config.yaml
head_dim: 64
positions: "rope"
bias: "all"
parallel_block: false
lr_mult_down: 2.0
beta1: 0.95
max_grad_norm: 2.0
max_steps: 9455
Each number is 50 + 12 x the weight over its row's rms, rounded and kept within 0 to 99. Layers, rows and columns count from 0. The size before them is the row's rms in percent of the matrix's.

# q: layer 5 attention query, 256x224, rms 0.0946, rows 218-255, columns 160-191
# k: layer 5 attention key, 256x224, rms 0.0947, rows 218-255, columns 160-191
# v: layer 5 attention value, 256x224, rms 0.1, rows 192-200, columns 160-191
# o: layer 5 attention output (transposed), 256x224, rms 0.0809, rows 192-199, columns 160-191
q218 112:57 55 54 39 59 63 67 67 51 54 53 34 60 35 31 83 44 45 37 58 62 57 55 39 54 48 50 51 50 26 43 59
k218 110:42 32 34 37 52 60 47 37 54 55 37 47 63 59 53 50 63 48 53 58 59 50 52 59 76 57 27 82 44 36 60 37
q219 115:58 70 63 49 47 63 52 45 70 36 40 39 52 46 52 54 27 34 43 45 44 51 48 68 43 54 57 48 63 25 28 37
k219 109:50 45 39 57 46 48 39 51 51 45 45 49 42 42 75 48 44 42 48 47 34 57 34 35 55 28 54 26 53 31 44 44
q220 107:71 59 51 41 55 24 50 37 53 73 56 62 72 46 43 35 49 41 59 34 43 45 48 39 67 51 43 42 64 61 66 45
k220 103:66 53 68 77 42 38 68 54 56 76 63 33 46 38 49 59 65 41 62 48 48 33 50 34 55 62 54 60 65 37 57 56
q221 112:59 63 31 42 40 31 69 59 43 59 19 53 71 47 51 47 41 49 46 42 52 47 53 64 39 48 59 33 62 51 62 49
k221 109:64 57 59 64 36 56 49 54 45 67 46 49 56 58 50 32 55 32 47 53 44 46 72 62 65 33 80 47 42 37 68 51
q222 110:54 48 80 23 39 50 35 59 58 51 52 64 30 49 54 45 33 52 48 39 46 53 59 36 40 49 57 40 51 61 54 63
k222 105:57 35 57 38 52 31 49 51 55 44 31 45 43 44 65 34 30 40 54 37 49 48 77 40 74 36 50 43 46 58 57 43
q223 109:50 61 49 47 53 55 38 47 70 61 29 46 46 61 52 45 64 30 38 53 22 63 84 47 55 47 56 51 46 30 42 47
k223 109:54 55 25 36 54 55 54 55 54 50 40 60 31 52 50 83 61 48 51 34 62 46 39 50 69 50 61 68 41 39 55 40
q224 074:65 49 59 42 45 61 56 26 68 54 61 61 48 51 51 34 50 65 49 46 77 27 55 57 57 52 32 45 65 57 45 30
k224 090:48 54 42 54 51 39 49 52 46 25 48 17 48 25 62 56 40 42 51 59 65 34 56 57 54 45 48 52 61 57 57 54
q225 085:57 52 45 56 49 42 52 59 49 71 43 43 69 55 66 48 66 59 60 65 48 57 51 35 38 32 53 58 20 54 44 48
k225 090:42 41 51 59 49 59 63 53 48 47 49 81 44 67 38 47 53 48 53 41 58 38 37 56 58 27 46 57 40 55 35 46
q226 078:63 65 60 43 48 31 65 45 53 51 64 53 49 47 57 52 51 53 60 35 67 36 49 58 55 50 56 63 74 35 44 36
k226 084:46 48 50 56 50 41 53 54 43 36 70 53 82 45 55 39 16 53 47 53 56 39 54 48 25 48 57 59 50 69 39 70
q227 086:46 42 49 60 62 40 57 49 41 36 48 37 66 48 29 49 63 59 47 49 56 57 62 44 35 38 54 78 56 41 51 33
k227 082:68 65 30 63 41 70 51 46 42 49 50 50 31 52 33 41 45 42 55 48 42 25 40 51 64 32 43 47 54 47 24 51
q228 077:62 64 35 66 49 51 54 43 39 41 42 46 55 64 62 49 34 66 58 45 48 50 52 43 51 60 54 89 36 69 56 63
k228 093:50 50 50 35 22 58 52 62 44 46 55 61 57 35 62 49 39 33 46 42 53 35 46 45 45 40 42 61 67 39 54 34
q229 084:49 70 55 54 43 55 64 44 55 52 42 58 65 45 37 42 68 59 49 46 69 45 66 39 54 20 45 52 45 71 49 61
k229 089:59 52 53 52 56 57 50 39 44 37 54 56 48 51 36 46 26 61 73 55 45 53 55 56 53 48 48 70 42 47 40 39
q230 094:61 64 38 54 55 71 51 33 40 44 47 51 49 50 46 65 62 49 75 41 72 48 47 49 70 75 50 66 58 57 54 45
k230 095:57 46 36 61 30 33 49 62 56 35 45 53 22 35 43 30 47 47 49 60 40 31 52 41 25 30 50 52 59 49 42 63
q231 104:43 49 41 53 64 57 50 55 45 48 40 39 49 43 43 34 43 50 67 44 51 49 11 65 49 46 65 60 58 44 42 33
k231 111:41 58 62 36 32 53 50 58 61 54 39 47 44 47 81 67 45 53 56 55 51 71 28 51 53 78 44 64 64 44 54 40
q232 098:43 67 49 69 48 35 54 46 43 71 45 68 69 37 46 43 40 58 47 47 39 57 17 33 62 68 57 53 36 46 65 38
k232 112:51 38 57 27 54 55 60 46 61 48 30 55 37 77 56 23 64 67 32 44 69 48 27 73 62 48 48 60 13 32 51 33
q233 105:55 63 54 18 57 48 32 38 72 37 58 44 23 68 47 35 54 49 67 39 52 40 60 37 62 59 43 44 50 54 44 39
k233 103:46 55 35 64 74 49 60 41 32 48 39 37 37 58 66 48 55 72 49 57 64 52 58 41 58 43 38 61 70 55 67 40
q234 109:60 55 45 70 53 66 65 38 41 30 47 42 54 28 46 65 64 50 52 45 63 40 25 45 51 60 46 45 45 28 63 55
k234 097:49 41 39 35 58 57 33 44 40 34 32 59 58 56 53 52 38 40 27 49 49 19 49 61 30 43 65 30 49 42 52 53
q235 113:53 68 39 41 47 73 24 46 62 61 54 53 24 58 54 65 62 54 36 55 64 62 54 46 49 41 45 40 50 55 61 18
k235 112:41 70 71 68 59 39 39 68 45 49 38 63 45 42 54 55 48 73 57 39 69 57 44 29 49 46 36 30 52 42 50 79
q236 092:42 46 48 44 55 33 49 54 47 33 35 64 52 56 28 60 60 56 36 45 47 55 71 41 47 32 46 43 46 52 59 60
k236 100:71 91 48 37 56 41 43 82 36 42 62 27 65 63 20 51 60 49 44 44 51 51 61 39 34 27 45 45 67 51 19 50
q237 104:53 38 43 63 53 54 49 68 72 37 51 54 34 32 66 66 44 56 49 48 63 24 41 70 54 53 52 69 51 36 88 49
k237 104:75 46 42 54 61 50 52 49 45 57 69 69 44 39 54 40 55 38 57 60 34 63 43 41 20 33 56 48 49 51 68 64
q238 106:51 43 42 37 51 28 49 64 35 52 53 56 63 53 59 63 40 49 58 68 54 34 48 53 57 71 62 57 40 40 55 65
k238 118:50 51 46 61 57 49 73 43 55 38 53 53 49 47 48 34 39 56 43 50 30 47 49 78 30 25 68 67 50 48 29 38
q239 102:41 51 31 25 49 48 32 49 60 29 55 70 45 57 37 45 45 44 46 28 49 59 56 32 38 51 61 29 30 52 30 59
k239 109:58 78 50 45 49 54 61 70 71 67 53 57 58 51 45 41 56 63 43 38 53 54 34 53 66 67 46 42 47 68 44 42
q240 110:34 53 50 40 58 40 58 33 46 52 36 70 50 68 45 38 57 54 48 42 69 44 39 62 47 60 60 62 28 62 22 40
k240 112:38 39 63 53 49 56 30 70 56 65 34 78 66 65 39 30 50 68 51 42 70 57 60 45 41 46 44 82 41 40 29 61
q241 111:38 48 52 25 40 42 57 75 56 71 64 65 45 47 58 53 55 40 45 52 63 12 46 61 59 46 39 50 40 39 40 42
k241 107:47 58 77 46 49 56 55 51 78 37 84 51 53 37 31 72 44 59 42 73 19 56 53 55 60 32 62 35 53 48 53 53
q242 111:16 53 42 49 25 40 57 45 54 74 44 64 65 36 71 37 51 54 52 48 59 44 61 51 43 66 42 33 36 60 70 55
k242 108:54 63 38 45 41 49 50 51 42 45 55 60 54 36 65 21 39 57 23 26 63 52 43 48 43 72 44 72 44 53 57 38
q243 109:47 47 31 34 56 79 47 62 46 49 56 39 47 65 37 58 55 04 58 52 67 59 32 50 54 46 51 54 45 54 55 51
k243 107:64 42 57 37 49 44 55 58 51 32 63 41 41 63 65 56 46 69 44 51 62 26 49 53 58 59 38 52 19 36 48 43
q244 108:46 28 45 66 47 50 27 54 24 41 40 38 49 30 55 56 38 43 59 55 45 49 41 38 64 36 47 48 68 57 54 53
k244 104:44 42 47 43 32 44 25 52 38 45 34 64 56 46 86 50 48 55 55 46 60 64 44 58 52 43 40 62 52 45 22 46
q245 111:50 44 60 56 39 65 51 73 47 43 36 56 29 65 45 40 57 74 43 51 63 35 68 34 34 33 46 29 51 53 63 55
k245 110:39 48 50 54 59 65 29 15 57 41 55 56 62 32 42 62 45 54 51 50 57 30 74 52 51 65 59 59 31 49 39 64
q246 110:42 65 51 36 53 64 38 65 47 39 58 63 31 49 45 54 51 56 61 56 46 40 55 36 40 46 51 62 40 36 53 20
k246 108:52 62 58 24 44 45 53 43 39 44 52 57 49 51 66 56 44 39 53 60 53 36 60 34 64 64 48 53 49 18 63 36
q247 103:43 36 47 59 34 56 48 42 57 55 49 24 54 42 35 68 52 56 42 55 41 48 40 66 66 43 44 57 39 45 49 60
k247 104:70 49 63 43 61 22 61 39 71 44 38 61 42 56 29 49 53 57 46 69 41 80 49 53 76 64 41 69 45 22 39 58
q248 111:77 60 60 45 67 57 29 50 60 38 55 34 36 64 44 60 56 35 43 54 53 50 49 47 69 27 46 45 58 51 53 47
k248 114:36 71 39 27 69 37 65 44 65 44 48 54 39 51 57 56 50 21 30 76 48 35 46 47 62 68 42 64 42 55 52 23
q249 111:71 51 42 48 48 50 63 56 48 38 56 45 57 39 62 64 53 65 41 54 71 53 55 58 45 32 48 39 36 34 48 56
k249 112:47 29 44 57 50 56 19 48 48 42 55 60 61 25 56 51 40 33 34 60 50 48 66 49 63 67 45 46 48 50 52 66
q250 110:78 41 54 35 56 65 47 59 60 61 65 47 43 56 54 21 51 40 50 56 46 42 65 64 52 52 44 65 49 48 46 32
k250 107:52 42 62 34 50 87 50 40 64 54 37 56 52 54 40 47 36 39 58 35 67 30 54 63 61 36 33 40 33 41 68 59
q251 109:56 56 39 58 55 54 24 74 46 56 47 61 55 42 60 50 36 60 50 47 63 37 66 37 50 64 57 65 63 48 42 61
k251 107:26 42 56 37 47 53 39 43 55 51 62 53 39 41 41 48 59 43 38 35 37 42 23 60 54 47 54 50 56 57 48 57
q252 106:51 63 45 45 79 44 48 23 26 45 39 59 54 54 49 38 54 19 42 53 46 62 45 42 32 41 41 43 58 39 43 43
k252 105:57 68 40 42 46 51 65 45 54 61 53 56 46 53 48 57 55 29 55 47 48 49 44 40 44 54 54 56 59 46 52 66
q253 102:39 43 29 45 37 69 43 21 39 35 54 83 38 49 39 36 42 47 41 69 62 39 41 62 51 43 61 62 44 47 47 34
k253 100:47 61 54 23 54 49 51 54 54 48 63 66 56 64 13 39 60 50 54 47 53 55 43 19 38 58 44 36 44 46 61 72
q254 113:56 53 52 35 31 40 67 67 49 69 49 48 42 41 69 46 43 66 70 68 61 52 66 50 49 55 49 60 47 58 57 50
k254 114:64 53 53 48 49 64 51 49 34 50 45 56 56 31 51 47 34 56 59 43 64 50 68 47 44 43 60 53 40 71 53 51
q255 112:63 42 67 58 52 40 40 54 64 53 49 54 70 41 58 62 59 42 31 55 37 54 39 62 51 34 61 39 57 51 56 51
k255 107:19 53 43 28 34 52 39 32 50 65 41 56 62 52 53 68 37 32 61 39 42 49 28 67 28 47 41 46 51 48 64 36
v192 100:60 50 37 54 60 49 34 54 46 64 56 56 36 58 55 59 60 53 44 45 40 61 73 44 77 28 58 46 62 49 54 46
o192 100:65 59 61 54 56 59 44 50 39 24 58 70 72 45 54 60 49 59 46 62 34 45 21 41 23 58 40 46 30 27 45 22
v193 112:46 36 39 37 47 43 59 40 52 59 53 52 39 35 42 54 61 44 39 33 71 56 64 44 41 49 68 64 67 41 54 29
o193 109:39 61 31 52 41 61 73 42 48 59 54 35 63 39 59 41 57 59 47 56 56 48 52 54 73 53 28 29 56 39 56 42
v194 105:29 66 36 71 57 44 52 46 59 44 59 48 65 49 55 72 44 74 29 38 75 55 62 46 60 49 37 45 63 44 69 48
o194 102:50 69 68 69 41 28 42 45 41 62 64 61 51 61 58 58 41 66 45 42 54 58 49 53 70 51 50 59 50 24 50 58
v195 107:70 61 57 51 56 59 47 59 35 50 51 45 75 69 42 52 35 73 65 38 58 70 39 38 54 64 49 34 50 41 49 38
o195 100:18 51 42 50 66 53 50 41 79 35 40 69 45 45 52 55 56 47 36 47 58 51 49 53 27 48 55 59 48 42 45 41
v196 103:43 55 39 50 67 69 43 39 71 35 35 44 71 53 42 54 32 55 41 67 68 76 60 60 52 78 31 58 64 65 45 64
o196 093:69 24 29 76 45 39 47 56 65 60 40 55 52 52 49 49 65 50 58 56 50 33 70 46 47 45 56 49 51 52 50 45
v197 100:60 39 46 36 70 33 32 45 58 46 60 44 53 46 34 61 49 75 41 64 57 63 47 41 51 57 50 55 51 46 40 48
o197 103:51 60 59 45 58 30 34 65 61 52 32 49 36 59 45 39 52 38 44 50 33 41 56 33 51 55 45 46 49 58 48 63
v198 106:29 41 54 68 44 68 61 56 47 48 54 77 40 35 37 60 45 38 28 33 49 49 52 19 50 38 49 45 48 40 59 59
o198 101:37 60 47 59 38 41 51 19 55 42 50 43 33 58 59 49 37 57 71 63 65 50 26 52 62 65 59 41 59 61 75 44
v199 111:58 44 59 41 44 58 52 65 46 36 40 43 48 24 28 46 53 43 25 69 48 41 44 56 42 58 47 33 53 54 37 47
o199 109:56 34 31 43 45 58 45 48 34 45 38 36 66 38 43 66 56 42 50 44 40 37 72 29 62 49 69 27 32 37 74 59
v200 099:44 64 62 55 47 69 40 50 42 50 55 45 57 44 42 46 61 31 53 50 66 72 44 51 46 62 50 57 43 49 46 37